Each number is 500 + 25 x the weight over its row's rms, rounded and kept within 0 to 999. Layers, rows and columns count from 0. Numbers have three digits each. The size before them is the row's rms in percent of the matrix's.

# layer 5 MLP down, 128x768, rms 0.0665, rows 0-127, columns 512-575
101:469556527501499506512467499511508515505477536531506476454502500480495549509479504547511501547503487501467519530464514509501485509476499476467489528542501473519466521520501481482476497489505492
098:464498547485490467497508508489516517511524507472469516498450516479468469490513522503514449543499507492528495486494467452477504539475476457498523532482461490525530523544485503596499473490481464
104:527512501517507472497487523520558482516496520510524515520529463502500488511465521498520480534482490530518522482472504503441451496506506490549468518514488525492506499537494517477492477516480521
100:496517470513512548478501513495464466523493473498468483519491520510551459492509476500504462468523519552461507483528525517519503544498494472495512497499491508479505486492508483513495479532498509
101:530504461503491531498505493494479487484539479493495505494484515525508513505479490470549527506498481500449440448495523540518449530539531481510520493527480518498517511519491541538479478494507508
098:469493479506505540491468526499495511469494479511479454505455521480470488498463459538475466504546500512492566497560480513503502509522501491481471467488484495480494468519501517485531432470562507
096:580510493482449513498505520523529493501540506527522465451523530466504477547510530524478493481503545500508558496516488463476540459473530500485510506485500542518449459515506479457482509548472481
107:476522483504522506494500488494473503508496490525524547538468505505483471543509482500517524508478443483462551548475471562500530487494484516498490472515515528471458525522423474469521495497496502
097:500480521506479486531498526473511453537497473461520487434491546470511502520530517502497551513530506497542501519523484497481512465481499453481521544532488507477477498511521520515538520534501507
100:489529530476501517551458509480486520489498519513490497480534503526504494514430482512548490461450509513471533538500486490494488462483499536516488500465554483478487530484496506506510464509520481
098:492507494460506516483524535531523555533468496526473492430493519478516486449483494507484486536501536509517483480549532477503470487523538466477477474502490475515533515502510488554445504490474479
105:473494514462513480474527494499475481472496489516513497488501461469501506519502506486500480514510535485521546512472481484488476509522503494510525499528473493441479546475506503533522521516479501
104:462511526522520501502513496515499512476503507458521527497490556505460494492498513559448486488468490454507517488491515523465486501468506495499517516489471482530505479508512473513486518498479491
099:503483523506503492542512441478464489477462481524527519506512461477506535481463537491501493492531570457478486519508500457474508540526510474521525456549477527536512533505466513507514552504533512
099:524521487499507465504501528518529538458516509535518504486472476491495476523462499486488462433533519490478486544530455460514527486527470523476529518465498510510531522495455505445481543500508521
098:503494465478525459461514537529508579503509527509486509524477469530502507495487498447492493556513528478483481506507507531493537466489504525536488459501447518509498495518494545480442478483525539
100:489504475532526491475485481496485496509517488486508497485518468473526491540486497521553488506512475499556540489504492493500481518530515524495528525464454501534501505474513493480528524557469497
100:475496495482506463531473500537480521474516530522498504509509512484458523489446460483525470491511497520532514491542491502482497457519504516540486481512537474489538511479487500514482469504494508
102:513515518486480499478501508466509468449454467494496483484462480515500486505477524508482476499496498519507527527513505516493533510510497497505468523498513482487540512491528488518470521482506474
098:514544497528470513465489505533512483501514490528492469469489493530512457493529462537536500462458512517451474565494526471485468495507447476493514488494509504504510473504503509467520511534506468
101:451502502487505506533527502539530509482474526510485433493489467508527530517498486460474529501478521453490520505513513499483502493510498514511496474516521481495469479471529527467479438485499474
099:479480495499473519514481517505537525531524523458536526508539528542523467511485536501489496493468451481448516486512506496524533491494505460480512522506504499502556512494506481526439514495464493
098:504553475553495506481503486491536528524461515449494526492505495487459520487526486502504470516537512442444479504522551552494464468528461462530517460527533518447537543494490530484541482535504504
096:490484536537539448501491517469508510451513501561526476483503524506481528512536455474518481487513497489507499472520508518486525489541478504509532540502480475523487498530501522493467487476448469
100:512487471518461494480477454533430448530513466503493510507517471505503491481524505453484521507490513481488515487476477518478522447515544526521475563482504534532495455489497491543502501458492524
101:479480546501526477479495485503494504499483482452484455483475552506520561502461502495496514514533492482471446525516451469496529484470489546464530499458445500499524480488551493473536528466489481
103:503516473465486526485529525486519503500501487494492490528540496502503469524523449522501482540511502490505481518504507532466547502469505473469495514513524537501458503517494462513530499509451493
099:532518492474438500423476470471454478506499501471542487488493529531483519528492492500542518509515482507459506479456483475521494496522474487495486482476501480458548503490481490495541487524494509
097:518469491575453504491481545491535478506513475464484506474479500482547483450490524507534474506497470515486519520482501478516526513512509497507458468549533522470495508491520527483504492499484505
098:510527514483552533509517495528486530509479448506497478521479495524477486518492442517547481498512489485505523513501539501532540527479484451495526504453487483541480484500514517482471480545507510
095:432540480483507474541514477511519485493505486502509457473493524464504481509477478508487484521520470509520484498509504529471559452484526531541515444458517455498532506535469486461460538480448482
102:510469518492506510490518463484496467448557467460543511538529465477471487515473536475538511508484542560498464506481487454501478512475458484496487509477508486501481496478525535498489518469483481
104:471514515481477545487518513519484515509509499500496469477518542511509497478519471487523515479542515498497455467501472534580510523488462477489486450511481459469486461523530475514511526493505498
099:504511518470501535518492501501517529547487495496496532506461495519512496533470523538500460504485514521492487501490540527515511459492515509477517461447533480526488507488517506544488481510451447
096:513480507510478463523517520490539477483502449429519530494566450530471490518520481519554521483547508513493484462528529487501510477525471518526495487499512494516492484516498540507455507473497486
101:496495517519479487519507480488525474504487524469536519500502495485472493534447470513559500445514508489491595503502509504513482476493523512504519517502490492507478483531490498527522470455469473
102:497497510490537494484504478521514523510498484486514518468527478533516528506496493477510492477517523530518520505486440504522532491481466499525480499492497539471451508498469494500495534485516455
097:488529516495496501462491475497477550506472513483500515486470498526577543499484468552435521477466491530497519497490546537537489492513484484463503433522516476519510521463510462481491501545505499
101:510501507486517497487503478469498511500510476478491495540512518439456478507519497508525560518463537497494519489503534494498536472481510504476518508506524510488506538494513492524511510503543444
103:522492475519477443516468452478524446568498461519537510472530462481517492476509516506524476488507499499452486504530538519527456491516512496511535522513492491491493519499493485486495503505518486
095:469478450532545506528507507515517449513548492499503513469488522485481516533505502490483468536483485463510533541506531502517514515500473528509514519509494494517502485499488493526473513519456542
099:480448487463477523453529481491472517505530473498467462495466513464518505514544512526497526520460507500582499525507496533485503522482524515462468501499482488483480517491541467468486461471506461
098:486501465493507493507524480522525454514502495479512507496480477489480494464525528460510463528506480469469493512467504515535503505519511508529468524490545499485535489499531484533530520497559502
101:499546483480478499494496493483527533492521495489491517519484472561486482472477476495503493478504529482494474491510529493475525450500504496466493519525487569529459515492536485467498503498528494
097:540516525479510454476467523512495483489520499484532486477490495513494515416522431524494502456505537495549468505490506469511512485515502502496491517484518499511473514538463547535501531506502518
099:514497531477433511518533484508552513528486484494497526543475489532565465547539539524529526531523466496469510530491518529485521484504493510509507475516499535540448468518512510486476515515444523
096:449485481480518487480508493483498507480473520477504490523491483486474501508504530446489506472470498514486536481508510514516530448504521492520530499519484467496506470521496468533510468520501494
102:545500536528543451542493527489542486421493457494494514447516501535513465484475512495549480516477461508496475538475534511502482515560512498496534486531507472464475502498541504527546519487481496
104:505460502544456486536478513487524518513436474454482503461471513480519496508452494510508515466503549432500511514558516470505489524520475471539486477510520482528479543479507539478512520528501527
100:459451506491487516497467505487531454499525499520515503456493516499489497481472502554491523451486540513513551503475525474430488552463525537533446477492518504506484484516493486506504511473511493
098:529481466530452513497463492529537540542496481466513482505510495528509514499488453506472457534484495507524502518478493492512470536478533483483503502535550509529530484501452508528468415508519491
097:478470532470483525483511514538479512494441521472477427515506467519574473539507526521518526536497499567469517525518508504482478500503473509512533456512508528511544510471486503512505512507497507
098:471499506492506498494465524494499478515517471467500449449485538495527550487538485529500538523529464505536507484506487463524561530497508537517507514471469467520512501498524507511517521510495509
100:528505557464494483483514458511503530465488532523498488530470539531507467492537511491523489400478536499497532499476539452479520480516489506508494512530518509513477511498534501514481537515525475
099:529501461538481480526519503479504490557476466447505498489494487525490491518521512463519517501490508493504459540493505488488492493468498492523482493496495466493506518470445544498535532506488487
099:471528502509496483512484467529527562466457480530459508484470444507497552505494482460497487499497455491520480473504513528483473465528494504511508462474491518526482475512508448546527444452488512
103:517552522530485495470496506514489488488484479506518466481495503495464486442505534451467508513496487510490522505496502482486541499452506507523541503490487476508475494532523532513470483475501447
105:527522525494502512507484474491500524473470503485438497489514487504519495554548502471502519526582514478469480480540531492524516477549483537496450486510503490527490501482506466551476498522529505
101:471519509503542533516489495471509479461537486509459494513487505504489517527512492464497522500503469508487470475506508517562532503517477465474490518467521494551555483526472460499475498520509496
099:537443538444457508483511493454537525501541501509536486512557513480575513488501478515540508510492518479470484494475514462510507548520504480522491458476547539510483501522492499519518541508476516
099:535475477485520487520480484469506455477505489456517497490508547463452492498496472516497466488484493527526463481509486492549469484492531511516512504490531506514550484483475486474518511520512561
100:496489517473460441514499492496491497480477522507533491492504524489468508518483508517483508497548508448492499543525499482517494519531482477471514559508486547514495496476500441481497541514531494
098:506533492492503514456475507476523492465510491463487550524507503528514479542518499522465491552479459519572542488525500484502514523513513455497508503512518473507513473494473496472561518498522500
099:511525454489480516528492467468513562458527555456494467503507514513472525481525570512464493515526533518494493506472501493466470521510485504489536461525506518528486488469489466529452499537512481
096:487475445515478445534543523462531493481484453515502503512541497447519459477449477499512520481494492493495459531484483505446503554472507479515474519485528528473498482488551522490535513516464499
099:478488510482527534497492458450497506506543493509498491512471526482472516482452541490501512475446494516507512473528534514556507491477520464424499490505543471480557509460475454508529481467475517
101:483498516520496479472489505519506513526494517470476524507510472485494523483513484470469506469544507479496529471515514453460463472497493538515513451495509506485524535533527509482481494502525515
102:482499484493497506499503491523528460539503509507475465487442520504485505449525481550482472482479517517487501522530494474487482539464506486482519480502478505468512515475494483534500463497519466
099:476440485505502471475552451501479476527520480466540512517528510515502532465489489474484488487499514495490551487506471496508493468475516510513521460504471478481476547503475523492496534457501555
101:510518502534471478489478511486506498526506454525528493512487523478581513512516514518524540558487468458525486517505476452493493505479465482497492513498493483498480536462515484484503510517473520
100:495516486511472506490463546492466513524488482493532548474462543493530512501513492465479493485505497509512520507510485492457485492527491497446492516480457484497482508508470543509516475503476522
099:488504510533487476484496492543517458475490525535552488458486498483520480515467533519516497508486545464481545516456488526466458495497514484499461520496505469476486441482486481477504510514521493
101:539498529460517528479513517466500485493477511475474474493543509504488531551514523524501559511498490485498462530525514523517516500479531524469507503495541504482489506463489489495526544465510476
101:512497511500528517456509491500504466530482561556510515567542534486506478479476472497523520507449511517499508504462507493521497510494532516515485508486496487491480484486515503525481533501483475
102:516487527515458509490502475502530511518473483490519533534471503526513510497487486516495437466477490503489498497486508528554510529507480524496466485509501503507555517543437492495481498507521487
106:510488535532489484481491524467518544493476529506457508521454479532517518492512437497530500504539486517493548538534521529498514492518497437489470526492529493545477497493447449519531472501479520
099:489472532506495546514537518429482451509453471477518574518481509512485493497479479450428483481551483509467485487498516524501487524508517461524497476498487543496499510491498509527540535525500513
102:542481482498465527485503509496464486502520530476489525466512476479494530548490499455473552519527532529461490532501482502487511532496484509456495518467491466500532483521466539515505519484514505
094:530484472465544512503513503467514517521488517513541471486516519485488470509543473498505514537478489475453507507493495513536504483485509493495520498497518455475446469506451498515468465535482510
103:519490547462490562491522507507481468477542508509515481540550479471488528498464478495497491508521519482514525495466509512474529473488550477482513509520504522537471498516497486507526509520530511
100:507488503493522497439475509511513482501467520520491485486538492502473533483506523484467501484508520500496482535514509516499520509496521537493494461483482484469503530519474509461516471508471503
102:524481509502491488517438509495574496474495487470510498451502511492504516463458484505482495484515476472495488490557506500501462480555524482513506479470543475504512505482493532529483462500520535
101:513505501510503495500486506536519506524505496473489484509477514510521485521479515533500501481516500472491526528555462524532493505456483514529523524492531496467526476487500464480461510481526505
096:546522530500503520519439510521505519467506502504522515477558492499530482458536495455510474515501485492451469507521526489523495522486494473490518530494517519501463539518484541495531516529537468
099:463487516499465504479468491524497476507494533476480472468511525508513515467477542466495490466505490557542520499531525476491535509507540468519479506506492481498517520523525507507510545490505473
102:499489509489492438538490451455523516514473555523498499493486518522511529474460470509498518466501450504487524478474474461518493464541504429496520492503468483501489491478496474479521491508536459
100:552497544527467494510493539462471478509525508510468454521472481469486506504519538486534515499505501461508477499509518505526500512513508499520440513497505511523523513493536514469548513502504505
099:488518490481489475469460484497450452491495474527521452534520519503487517529554512491506505475515531474508472471538492470520493493539480536527520487460451510465527548512485507506456528466536518
102:491474478450521513511517530511513514472510520467519523526493517495489492490485486457517489515500474521529510505459483500472547504497461484493477491525583478500519515495503556542517485540513465
104:543485476487487511477499514523480509496578530468500530491461507504528503494504491485541497455524528532531511465471523506521455512559519478491485496508475484555505537525503483488472493503478508
099:465473487503509452507456509482487482514513495497467484469495494462473528521496506483418485489507479540492482477461492496477488521492519537462496490480505509530489509502464537487500514507501500
097:505484516458513492539479479516545521506540541473502516545499490505516505494509508483466495482529546473482498496482484521497461510471439527487495490491512497478486537481496497510475519496518549
103:469491505534489450508487494508502472491474481403517499484572520505497544522502485496494493538513492511514522449518498520487507495514510522541467528506520555513524503547538451505462462496461470
102:510458524481540517514493526483485500484511505502555453508508520474520491514537531508501510512450460490481532509489495497511459485525444487516506495509501531515470479507531540471484494491493500
101:521492495582515510484509520529453492508493508508485506474500514493527499445486471475456512505492526478521494522488500502473448509539481484540455488497491532533517543478514494511470512481463504
094:502493478508520495556513483493515469516478528470527497478506528534540506466471473472497486508510458506487497484516540475500498514461457470496512560510520530503498502529515450553477533510516500
098:507485516508507498508530501531516476446520505489561460511505501499480480524479518531511506506507521515504517522513499482539503492510491526508489501495469498468529516511524476504508513461497518
102:502478522480498513481510507496497484530497527486497483531473533515510526467528507514514504471531464477507506547468464497488489551482516470499451511505477467495522496533515495475512532519548507
101:494498509537495511481493579516509478491528486508515491511484501452523457543512508492494455493516493502521517514556493506488492499507509513531496497483498535517444514478489523469463499518463499
104:494493516492460509503475455462514514465483552517498488509487475525491538507529486485500506485482536553481494472514436510504490536517490502548494484454493496498537528521524474478503497445530514
102:467495523473461524491507485543537496519463485516521489510491494466515475466540510514492495493499505465492495546486494507480506544431496480476498518506518513512480487450525489487481450502490488
098:496506527495514574485515527498477511511496534508522456485489435518521463482510464485515452496537497533492530479460475522495518479479499506481526549454461555512498506507466495502496467539503486
104:497504511478495476496464498499493495482484503487499533467510498463493480486480459476484526477522468492529523475470528495486544464490502428511501502553535509510488547512465481512479488530521512
100:483543506485493524512525468544472498533532511491523505460540482451501482467504513507511479493521509508423509486501454475510469498469525499485489476518511481525508513511497472479510525485542495
101:520497514554462479503498522513507469477517550455544496477489471470505513481540498482477436499570492500489508541512507474511477473475526485508502505480530540520542555486478544488476498463514481
101:518471518537506522522455474452499447489493526491524504505511499462514493476482482496500463456515540546514514490453533436442483539492540490505526507543470492532499448554490474494488482547488534
099:506527528514467532511477508464494507501491518500449521523508452474517505522496511506513529487490513526469485508508525522492472483479527503512478501537481503533508529509541497570534510509512508
106:479480485519522491496521517466483538474494448467469476498495540507481495496483455493513492532478475475505487492540531503527496468478505455523498544519488496528457487455492513513460473470460489
105:520498493511487528471520527531498516486524505513476462496478487508519538492522466549522551512436455477491475502470516508520465525501540486471487507508468496520455509510503506482468525510540500
104:532488455505498473519503468511494485497514482506462511516486475496505490487491483502508516494481491511473483503509504546523543499545562507487569503465519509515513479498507509495534478472473512
100:508501430546493471541510465473524497481517560468520504493544512501503438515474543503548516504507494487522527536499517490505467485519504479517554528479514504483493495502500483532497470540491468
101:503498528524514533490505486502473489509498479526465512536539479523523509519498510542527489494459473497481520546458493497511497536532507514498482503509491498492544529506532526499494522559487504
095:477486496501475492544510481497533442508504496529514525466491486435504487494488511539521489522503455477529521528521456478479500492492513466518488473528487523455513500485464528485515512509513541
101:496475516489523513511496531513507458506486517542461455485479502481521439490527487509540500536504523508476518487540536482508533497482515462563491482508471503488542496516509488511456519502502467
096:498543506508505518453526491498513506477494498498518489450497440510480471519449531515461445491479541556491511479494510497475481492534490488465504502466498458477546490470524499506509466537483482
094:485491449543488464502481487514482561529486519448486505497496521469462502520473479495474484460535494561506524476506475484520490527541523526503518519472480510472505550480484510544526503509519471
097:476528512470499508522542442564508525526495465521499473503517484524481475476497486492473516498469514506471482503520474500499486479504527481517477505503531486521480520434509494470449518479516562
099:508505503513540500515481455449526487461508495485523486505514546465494489529540535533543487451486506469488464472511507514483463503520532427512514503497510509465461493518513532460477512488512458
104:487509482470490499495509517495477574479456493465504506530489517525528531473550459464496500496497447494490526529553496498468513506517487512521539503504478516501512495538481516513484471499517537
098:483531517482505510499467526493490492521454488482496521531453514510513499475516485505463527481493530502510498518493483479496507509454532474516471499533475473501531487493524489473513481482540548
099:523489504483514465494517510498481513468490484490511479510470508454501466478489503489508530473509480523475491519528516491543427452477463517514488463497528475481483538466553518461506480458494521
101:509562480465524481520525513503474526515521540496491524492522467497524492520479488505496492504501479487520518527538490492450489515529499507474489508524506471494479500515493505484524502481488500
102:482466482502483523493514496498516487478515442498519468491473508489469486482500547485515504526536514466474481478500498486540511472469487476513514518471505511504521441495550474496498536503530521
101:461538530492480462498472448490499475477522489520525504485519487520502486510522499482480528500509491480480494469512527529470520498506466503489523472466504506498472515488505509513528490496517504
098:467523501492487521472517504505488501496519505546474467483456500479479451468517517484533503504522499467484515496556499516552487515512506487511490483512513486451524467561476515508502513482457537
103:522495444500472532474490484531504492497542513567452452496513537536499477510513534523459508474499472486461471546515477505492525511493500497466533483472500501487525512500504524477495505507473521
100:452536491527508521530487429511452520525486522479502489513514472497489556478493489534517492521462530513487479476488480519525489484507523512494554491517536508487490502534489466515536522497534477
093:475501447474516505500536503539525499512528483484498436516486500441465496523501515491518466518488541516524537461532497542525508495512514526499477503475515510502512511520480478493493462501525504